{
  "n_layer": 9,
  "n_kv_head": 3,
  "qk_norm": false,
  "init_std_qkv": 0.0652,
  "lr": 0.0104,
  "grad_clip": 2.0,
  "warmup_steps": 200,
  "decay_fraction": 1.0
}
Each number is 500 + 50 x the weight over its row's rms, rounded and kept within 0 to 999. Layers, rows and columns count from 0. Numbers have three digits each. The size before them is the row's rms in percent of the matrix's.

# layer 5 attention key, 96x96, rms 0.0661, rows 0-95, columns 0-95
076:535457583560488482469453492571550567439448467441514528502593506426520583522517478569466517511488514580497494675489436396462506497450444436501550462444476468528459556472469527495522497470441497422502490485503402518530523441456579481437486555505464404503539413437506526506527506551451611568
096:440538595535512611470491508398551597485423520499579470524514493516540471444513541447459495471570453454507583552524536415505548486487554441463498502474492523497532425446469524455503500499454462372418525404478501530597453499510472474443507487462494423544442588496563575528420519432450588543
082:496538460489543489533507453476522457530465583546521470488433454441487381521456508535458456462562433509418572455511587601483499418461506497502523544538492586555542465541442505550459504441544486425499530534564552514506559628620487508549464521473493518458516486445481596544456493550450653506
075:535549528544578519495441609542516492472505581504520559489479430442469576566552527584490477464485487488485442488521384515543551463503503482468497511464481420611509537444486460418600517504425561475477608514488509473420625454609471442549500420440455516536560495482486512514550447568531542498
091:584551596453571498583526423513551552489527548462518527468456444529504504520500566504518405485512518592432554439552462510503522451491530518505493462521432524496530525403456483503398554530520524458437499596528541466571508413423564484538490515432508451431482623481427556503579433420430547492
092:566522419503517561443547611518504506446465566576477487469480459500549553432467564599410489474458505468505502511552535491486548546513453531541479436523367467391445460573479571487581578496497467498525487472596502497603488529500499527527507602512469506581492397503447399495451469444499508526
083:524445496482577480489475449405468386545619445528526447455505578488517474501513510487506397611463476506576473459504481483540588513567463443409475483505536504488451524577596586475499573435492478515518494505387524471500401534513434553508557530529453449541509553551401417505502471512469453507
095:500567489540441534553505511563483513567443503540464516528436465501592464484453521519489512485487562542479458516421493528459545561418481577478551423503453541518576441536519487446493418497622477514415528413567489514434530499506466653511511377503444445517394476490473434509465568594500453509
101:564467484522506618480549562504569468517555566525503559554507557606482543470363431480458531564435499490526455530433519408483527439489504543447538350486491526476500548509525488486551470483553476558546482502440505450426602544476462507421494514575462403523489525517554580492506484443567553537
083:422504436587460432511420577492575525522477473531529476507495458516474461519510485551519566391518507479446484512548456526489487528612499428533408502585468434581456489526471491433495533538516543518539472503494484494367538515477503565401554556531391606476435553495531450515550443534583519419
079:482501512571494627633544459529516430536537446547467544515536400476476522515535588437530458549500440520523498476511469537472472528495543491412461457557456392568535467508468464520541520476544498510473524498488579526490431460608350476501454475466563486484545535560521407443464549466544411444
083:420517554528525440496559583485518544534469535463523505527511529475471497457489495494430549571527516521383568573533413371489514448492497479525362507616431488433552550512457556413489520520562530479439467511499575424509493428454571523473440549493556441377510524544537469452492464475479535519
083:486476498505542552560519583486489543368543449556544549541498512544472487518442432496517612412499512526488511561472497433498484428402586611522410527459537583503443449469483503511518499466507510432436485493532551579501449549568543468437463467406478522559516348471530548499457499506498541558
087:456487607505615483479577466461494510501558493475464536595439529506565492564568429395519443531581543496494543573546470468545494529452457424453497564559566484519588510397577546537530563485457502440489489492386480511499540434566506487449516472524439468430493502522472552497478487498581425405
092:493469606442557564497513456548503599478511533436525497490625545575484548553492477504456494496459510532466465561527449403465505584577548476517398530427525518476544473474551499554565456445466507467450537471510502516514444433438543466480402496448468502504550468483400621634434447523504482500
085:466506538479610455524514512477558516586546477471435594513503573479485486394587463402523569511468619593515507474483443526544492523525509446499448580473547515443548516546493410468591522585516443537573508520407459391512504473456515594526494548470470557509495431450489478519481521531505414468
074:476492572593646450523487496501396442579551481466463511552548485551458524526419480513464596492582406490484465489571466502554504547497557466449440498442506531564522475534602556453476507484453496528456482433468422495538513418498407422485459421589486422549540515513512443494486493581478479546
084:543469469505505506484552440441513429526405489503509466479479460518549525554527423505566473477491616524587527588423548482543449574494431570507561492459531574557427499537508390498490447488485525632491420523500499449405523536414517544432490418502409492471580559491473530537508463454579495538
089:446536476453496532482570495512413517594459502496588427476540470484487448396412473570516469464523454567507431496499537522492480571487481556550520565584417523534453458596549422478513465600479549539587554493544375508506509502433549419409552473532486524527503509594467458468535503484455520578
094:484436432420498464563546502492453431485511417472518602467576470568453548552405477456562454523504527476497511481538387419613529510445531498515516494434478531510541519468476509543495547513409468536506560531486510557482411578517536484372463436413507512448477538566537504568543577482482400539
094:502479448630487557592506540575433433472587437578488399507520559466482442533492494495480529485413524477447503519495409449532480595491458528529460475555511490528543479518537483451511550547498426577446608514494430467462501521483549561395502491562459621494479439426579547489475516557544503461
078:482472556474543450528519459450574555526546457496437587453535511574491459528538444445491431465493479491536550424491415445634527453473575550517450482450527507461507581399456459522481439436562559438443519548522330487512495495490539444551443498510605531544540488503478450546517524554472438457
083:506370555551455456505558501453536504494473534459565416434425540455526496492528515519574563533491518506471524482575503473418494485531516578533496553496387492575447547493555572474438575466457454488556526559515441416452475358552524431573491453573454484489580474521484477456526499480382458484
079:590488455506500476511488469530527498476450465537616584583404465488425460489428455496549534471512485565462553614497474428516467453486588625488552494584529493453502522554428492486587479455459515532433545499572419489517495557404554558462475469454506482439489547433453549575491453538573477479
076:513472475465553466500457504452624519517522470451516489556486596527445461421487516541440518494480472491505469534453562439577498520469520405608480527535494500462494451484583493406550509599573559410553609437540546450494520530447563465566516441493539462503449521506433511486483440505486460337
088:496490394499505496455550521538593553463434465492526418409343368532498501374502511526457496456476489506500478462509505527482549466440465481530549504465439529368510461526492475464523483502504500527588501507497585557542496558576481497587448431492541535453462519471473596429415493454503515547
101:557404443578405511410448483493474469487492445437424429491485458496450531510424552496512508581519431466532537523505536464483475557552538530564471499487496563614566525509513412517624573571534413539495562510508414493457516555523525481434552451522386537540512564530578549541526510487443543495
080:434486477432503429487537501599552484454538515502469500535511556574563425468518528453576530594515569457557531509403513519469551453627450539437462495421569467472470447496541466516442468555553398563469463501521507420438518504564448576504515408506562501512441497514425494474524442428437450577
094:506498494453524348447482480490459443528451472407545567532441488430568534508583508486497441446531538519501546519570492581534543458412552391513604481541567454511503471494503530481513522480547512483477554499569592415541507558446514494572421565567506497526442495447552463522451370533470473541
100:366456627410590493459521532464514546484408440471541436582509437482541493472534525480525522537492414500499523445508502399514540503466505439477535523497470490438475460500593524481563407515560530441511516500497563551552461463470469438456457586531551456503556629491508515532463521519490411597
091:451500567482522413479510527497499547516472551489504601507514533423476531506533497489398562518386509449534412539399531509478513488492449516499455456498502514539509417598412477431560533497472541539475509605630539453517547476443493519438413469541481577524480416367449447549510507469511558481
097:490552441551477466533450515481463549483404560438537451476451586536533421512511526541505494412494503482432481453567507581469490527575472510538531559535439528454422480618403589540556449451496479487524568612578558533563552532558569474614518496535467479493420485483527576461482458526447519473
085:417536524499449613517437513441418508453511486512509528500509518510476467483530517489575538497499493492492525401582520611546492517449499588458558472507514491569596389496472542466533514472390569478392590512463518465414640473501420492485472481523463523501499480480520522430531446559587454438
085:472471543584463482496415522588496514449567540474460513547518478431413534473485472456383543505447511551401453605570470522484491560438462463456463576627430466488561531489524482536487632505538603499455480516522526544518463523516500543489542433520465545579563487549512440456463534460585521536
096:602573524587585542427557574476512519470530480558580578467447439481597508498503466519490476513503503515533467527520578431487399515464537519421550510453397439488459454382520554488521393505481626462438457558477520525490535484488446461410405484547508487497497564485469487511495542464513563481
096:492497458553375516465424506562460529464524502453442538547474529461412592530557507565535495389447512513450510471481484511461444625564441559485523491470512451593503504479499465411490498549512507565525413437494496480435508531524482477466510571490367624509504502442540519453552496568565413476
092:465521611579467456507491460505561522404569472455547410433527561438521541495507588477578532487512458497464517407549469529451439564550488570574579479459495606423459529480576417435441476455512482549501481534525520571483495472556523456480446490533467477480551499492572466491560449557463588605
077:501451475468517541491541526502461476585438439486528494479467383547562537522518415635517507514493520491469462519484617546426433566583490493444451529469377495441495525581539442473429473508594448499528389489473481461497512373521503477448449507485499507451531497531532540550412459568507568520
104:456541492562475498443623478502455501469521496521472474550533590482566533510575473411518458463389621530442508470578512475487504517587479548520492500502506398442497637503504478475553572488503448520542530504383480551545481421452557443490509580506395524510461447502494573482489510602472484515
088:563518595478526436515410515512451555527501502491507464518507427511462496442522511428527476455523476515358439435449586485522474536433495609495527546482557520529438427497505540523574482484490494463526498494511546469484578572464506484584515565529510459554410433484530568347589590490496523591
091:442503515445492611476563423449507507447579500487523539497575506524383539425466522495619546495505453465509436501426482448482505542583566510493501505472493515465618487589562472529524478505391558487432456410459505470433487440514528485547545487454519546506557455485587439435495481464570530605
104:501494575428536610525560496485465518539530520534521501453588545563501456461530503524427411516573580398564532449608580574477522501518539511501504546508508471559504388494552514484501493446516580485483435450401468478551477493479475454493444541439548499408441531529481404534495464538364507526
082:499434486507518480502416462515532360469486463515521482524522496482514523454488493504522561459392478502468531471534499510505558430529435536521360478512480461566331411438517553411487482544530458453490456474508536503440528520613468513519528522507440425458593543506516467424528553481610454563
095:533472528427521471491507449503369458572415417420461507473651513454529434488565562539515516449521448432489454459557486407466523496393535573466541554534452463580473388489500572524463491455476574382469597462467545455495530532517481482514468481480470459528451500489481518483501517454449518525
082:456564523469479407481413469447490461547450538524536451505455503505458532517546403565532515473486488537499494550422526528519546482573387460541579425447517438542487473492556562507513564494426475636543460515387414530440525505466502571555521477544473450498444498401499518431495426424542551426
088:487534512533460558482469453498528522442505422486511498521463442502497458559555621469476460493612512464486491567483598500419452536481548471536486416486564588485441504443511479578605426540522502552381464461479578494413515495464505537491416440456505519485535429422540509562606451415472452504
088:415425546566553506550594513486424551563441568475389595548526539564528583475486488466552534527516516463536519525511451472410495475475488460468490505457474494561567442583505516541503453408460507454507587551465476422528581508481572462419482496487433604538432514460490492479464486555450390534
083:490459546431510547451463481567520560492494452572531533556449577500505507654485424484508542486546581544541491433401447467456505546500433432520509503515550507580478579454417555551518587560482481530450514611551484458349468504531538515565514509496450544550462449537473577469498522504461458516
088:498530513451506497505463506513598492555583471599575505487479375501555420529486522461494445426511398394495503504459491607511430485444496574437544550489506506505430551459537559480412372555524498483522474435488537535475476480440493426497508573490501575501517610541549516464586499457543517546
088:572608505496495546456412497482486554465489547525530514487525462463579464535523450590503513528517531516472454538382574485433466555544525575588477482487447527537428505530579559416622424517582561551569543453554504490458554545536523532447444454558491503557430521543521442487610505461529556517
088:565479538565523525586507446482478573488440463411568468520538466478438620435499550535498492465426468483493428560517474477587573444406569517461507461517496480523478460506552557510518504475546504423475533493566474593630530457569456560414477481554497437542538568459473577492570572446481518561
085:531532383525470481530442550505541416527547540532519577465491445514497522557451528473457504454530502458558518512462446555449503413562560439416514528462531542452489559534480512520397475419430519625531411461576501456539527440541464620419485459503441517494573399537586527554482495501544473516
082:448475519562565535472486452444424463405410558514522573526541555554553464474546527568513466472514444470635576547524495555454459540514543529515530536435477495587469528437531541552500535517462435496396559425517566484517439478464514509391435504515510557497522559500541549429480535613499541599
099:456530545437550460456531570498391485493492528451643476548478479507497521518440520539530513458557371587478546516432453442462450424468571544553517500469520468500517529499538528429486500470487575463532487497588475510550453426366490450496489562451603450458530546470504587456454489531504514607
104:528527521465404435547478544508521448469514551502580433530501592461470554581511501351525460426518558488429523521433497541533472550559524491528497520527596530506461553535461530507530539525480502565530467461503447480472471431385497474538613583511452602571483455541559564441487500541583418485
096:502432547525557433367509500522475492550557533491556520470504465491542547430502523565525551490440474547423430484500405482588492527454569546550470592489515601499563578453478484552391487473519479507516370449569506532520473460520549495484505532454353442559546500512486537568467482505478472576
090:511407534479444474529430448477439562471521528515389470443584498588413633473472483538445477576530578520589578499485541490482437513483429466515479439566535502467449520560523478564496563459426427563424484557476474568521459529580438552507550514516564466458511454534538458512564441474529450532
088:483491426503569545505543494513444462478526533539505494522439502467509419550585481516574581523495563480544469464498471458512445545521487464536552575437510531503541465534456296456510501511409529576553470526521544463415474474536433522417504478510442407504501529506538559485538651491539594471
087:563564443518491453586442448483457458518510482468548515463521433497470486636545512558526447495498411517452500558547580514552393565496483488431597548537524506641482456459596498571566481486462495511527558446560534492438533556532458540501517470405444470507483569449530567539495535557578519532
088:476449412415491483478537441471611550471439449469569417527519433579458464451557462467501449518478495468621437506592522531573475487380471407446529509536504457522429438497551560561532465592450472448488466481504487488508473517470514447537512578508592566528520542474510543486528527416525415542
093:484451522405455503413575607508496437464448542537496522433500555600499579486495526476505449584435599576552537540470500497531538433532538504414507494588423511449590570438475488544435551517556474487494423635500505447520420476487572552502499440487524500544518524526524462482502458507465521413
089:423550559519495482445521434405474505460474617483593442528556524439483534482604505474533567592512462520505391518407469400497472525425526503503464486487559437560500452510583406549562490478452457532489528461523555575516511494483449443502493579653482545477567464483507480474511469465520510522
096:422490469479489468515483541508500564439477454505593425492476520566511483511488609489443511570559478451469505487561523598462439418550459541509603537504567538507468447548546551419530458491527469507538518501447421477523445502465469450576478514451628453374444556487430578527480408452420485494
091:497569488575528565490461593544476519510518554528550504631499461529555513491505508523445535421507499517602461557577500453477446496443395570432398473506496462554491530457465481443582432488477491459552490443477522490533475544374446498411474497460482427518574527425537460505405560458516569443
115:536567413530441523496490589471487383550474476541498516499555524502427488435511431508560527338495497478560619469457529526663519516517527497478504466481531478518439420582531463454433570472470514475533506481480517518493553492551426566542510481398562570522462550463467481431518449472458491511
115:497533469583533523469446411465431524502477539510455464560524543518613572604509431542475517406461492430521507460565492498465549522534537461464479541494458491550435509506483552457503506398514553495455534383498508453460521477509450481438603512514521463593446469530529623503502409553485499356
125:577505441512572470472474479442501522550487562431427529553496474514590467431506460489452481417507458526574464549509571573544594490532485543483522584478505514502561439546514515543478506467435598525496494478362410493416549560431461444579494563527549473424507558541571443489551580528493559554
114:452537547475470503546400524489499535582490482469520487515514504464521509526619439485520434479555447530630539498532452398487508398503500498463483563437578456475505521491483583405456519512479509469516511571493616545613533598557514511477532524503553430446494558549542454442409407476447531483
120:571497498555510501461481546591504459517578480459494424570476526458592445492575409496427452565528491522465539480589430408501513568474589429509583480594548574475512467606499536500569536538452437494402505476450499424535422476456514573505431498479486489515483511462468515615447511518462481473
127:522506454468470608490523536467468495527440548450575575461511614559523488522441512600479558526491537579496500584503489469513369583437398510531548490448565510559480581468478530536506566478395523491533533552459467531459493467438479500439551494494427439566501483590509433530474490506477399574
126:524505472531513428533501412565512446493461423413475559452443582423566548547502550491455457515580491598462510502456499550535425531474404460457602438457567510544470547570496536475482500498488483553533511430524531495431587488565577577438498550504533591543432448424468512420496445513489502578
128:507529444522504539436568489494526477571475513437516492469513458582491461458636532448430429552511553603562510559451556416431551477449429539519493531542455437521460510531559499527445521430470502416549493453524506489515436481457515477512445550575613622440458502483411486506580482516562490418
123:504493507419614481465577506530504546491530564535608445554493509487539520364500503491491436441491450540477486601470548544624566485423483481452525453404456507478507463409524508571406545500530548422460425532516465484555475515552450511445502537488620453532511568441526494476512548473450507463
121:481519411471497461540557539475552459468480383531436409468531469531502455461545530463432577509473469534503560444490563534572529525438589587503509461536519410373542445539507485410567428448562482479505460420466519492577498504533525464495588456622531442530518505547535518554495494447471484585
124:599513430492481551463405525544571446472478486408526489438495590427535564505485543484518573574486506497490525502458509515496327371518473513523489525500489568453508474501503497493394520548542599483458474602568466440482540499436525498595530541506562487511505547462523585504451495424563499524
124:486616551479608522483487440478513477506448478472548544529503517490449516613493491411462651464488526544500504470534530453522561431388533450493526385505436525519491541409524505473508553568462429487480450484538470522499556546484449464482504530502502570420530488445490457592479558632521571494
112:476484494478452468544432544517578421508464506526491508455554588556500456462532472485446501587541549561485495495438491497497550490576501531523555485478487495607436493535318408562466474535500555457476393462457496595471440524554468468561509562496506447553524452505470501423538574550444456389
119:472480470540471450506464492539464550598467471400553519478500628543490498440511475482615549452553589475588502506570525440469522460489458493519518388563506635515521483487525519542560536455542544466491544489439502618512455521459480447503473559493503443560491462572518515420555526399517598495
119:436566469485469477491452480515502486534524469528580475542466471577524627453509612595469522551457526515557515456501519437473433569585447457546479498507548511508594485598494359518442477421464484607460442511510490542586567573441452534434514447532471553540487458464507471526534542455458497443
122:461526589506463517499531556465513431456511429539523489456459496540609487443434484401481532531474610536562505449571641540535517454543440484457464495488534512533488469497557481529414620520520428548495514467439522512478488478557525559501392536509442439482529520578478604522440430404502449502
110:589405474540547574514384542447457576470495488468462490641498501563477493469540549421543473527484539562575491495429517544588432489566486529561510414432394470539531503480514480507519538464364537512501521438537550469547406515517489507424525518487473418516473513489469448529481490481585547448
119:507527509502504454485411592494446496551550508538510592423409490559480524445539537417565435503461502476382461472503510586485489499433519428545502538471418509529441525468407523523507573540490520463482510384468452433568509590618533458604482413514525497460555549519503497516529577460492516559
114:556485480531420487428461508451521509477568489473561512473504558443517387527518544531441465533436477414530532495452380581522552481502513497537456432446497534458575590485592505545386511545496529520590466538445513438507551559557437471545504533449442541544562398517499496499597522511499562399
120:521481469557532393524582472479486570500494479481511403505467481639422475502492468570550478491502517597379497472500516512490401438477541494511454624527407481540496547558569565525467544516472461495476447469475552484536545561601483416591519546521563508478474492551525415526565489534493443544
121:526570531444464595512519480523496491484471493420535441453545538484583543405481432460541506487426436475521505415340453534479523439493538418421526564538505510518543512441436608617601494425529520473480584559510497524497523463565459461475508484482511521418494434520459433533518536526546549521
117:435519529469480601513555577554456525542600418469471465498503456499527505505450487518466551568628502462522514491528488555487557522547593498555514512456436455475496441428454517389483476512478600463485426548420494538557601382556478507523440576505477552537426482569461464480496551458551565472
104:453571504476526473497515476543491524512455492453472506464506496446428529430456582493441480554520508543509501496540529527563493495549426493469486501409411536452512501483447653537542554462412423515475459493545500436527508426451333561590493452509538479524525553535521525412602432505512492380
112:480489483473462509520511400527546435567564484556611551504601553477461399529472499455445506485465485513605557554545492559490452534535507535430467552560543470491509548509501554484532498437457500507430469504458465460526468563573426510517449547517539337583423551418466542536534466448535557576
124:567552467383456444570587510448534502625564519524467430555487474467474525507447560501485518530413416525490541531573519537443461431543589507467570441465515410466379489488579599513485501534508580460488534462512546522496499533471510547453438510420573476514585582522500477498527527466552520462
115:529507532497490483416505478490581580451511533492441491576537447607452587442522514515465465563436495519558478502536509421493486466505463551497473417467455404539461575479491578484484454496553543469495557440441449542576507454544440533548502475416515457489445478420508604567499533495464461680
118:540472595512544459511468569491459508538357506492569538455385497489415489525455555455430521540485512519480545531513466486570437559583538484497400506519401484560543568514508446534542411564575535438510497503474580419432478503487460618522582576425580507465540512531487496532525500503492512493
114:479492541580488422430466574486478498454425537488498494531597444622515541509467592502514482549465525395575580574498363506452549533479470386488485469459519430488509438549436521529521551539482510578446471476554536489466520423487544484418513558516505459446502593445521488447435563514545475520
130:446457472559469498448409540497537450540529636532491421509459459465443589545609543495443566401501481555472563528473523551443461560476503468517445494510565562567590444434406512522500490455491500513565399527507576489420422475450463464432527516482441500554510511476500506515594508473515496585
113:488422453462511510380447547521474446524406502546497484549485502505560530443529518439509594517490631420480448495542462547398480559538530450479568515486520549549543499484639537481446439528471425486503483581448522463455493495534588581529567465534455520555473552508551501447541563584416500495
124:429525398469453508522517457452475586540462502504511430452470550573453510595589418480519533577541578451470425557427487491563515538479419567520468528482445531502563460534474506622443512510469502511411508436505542466472590502487501512369458498503528511456623481480420487553539488498452557527
115:556503523531509481401489424400501556637508564521547500496497505404534467462424598532584533528587585508478576381441436470509545514466409503431565521539560375460541437475487494554468520471450526468493510474453539557514471415540503436494511523487494557519479517539508530550476449466508515552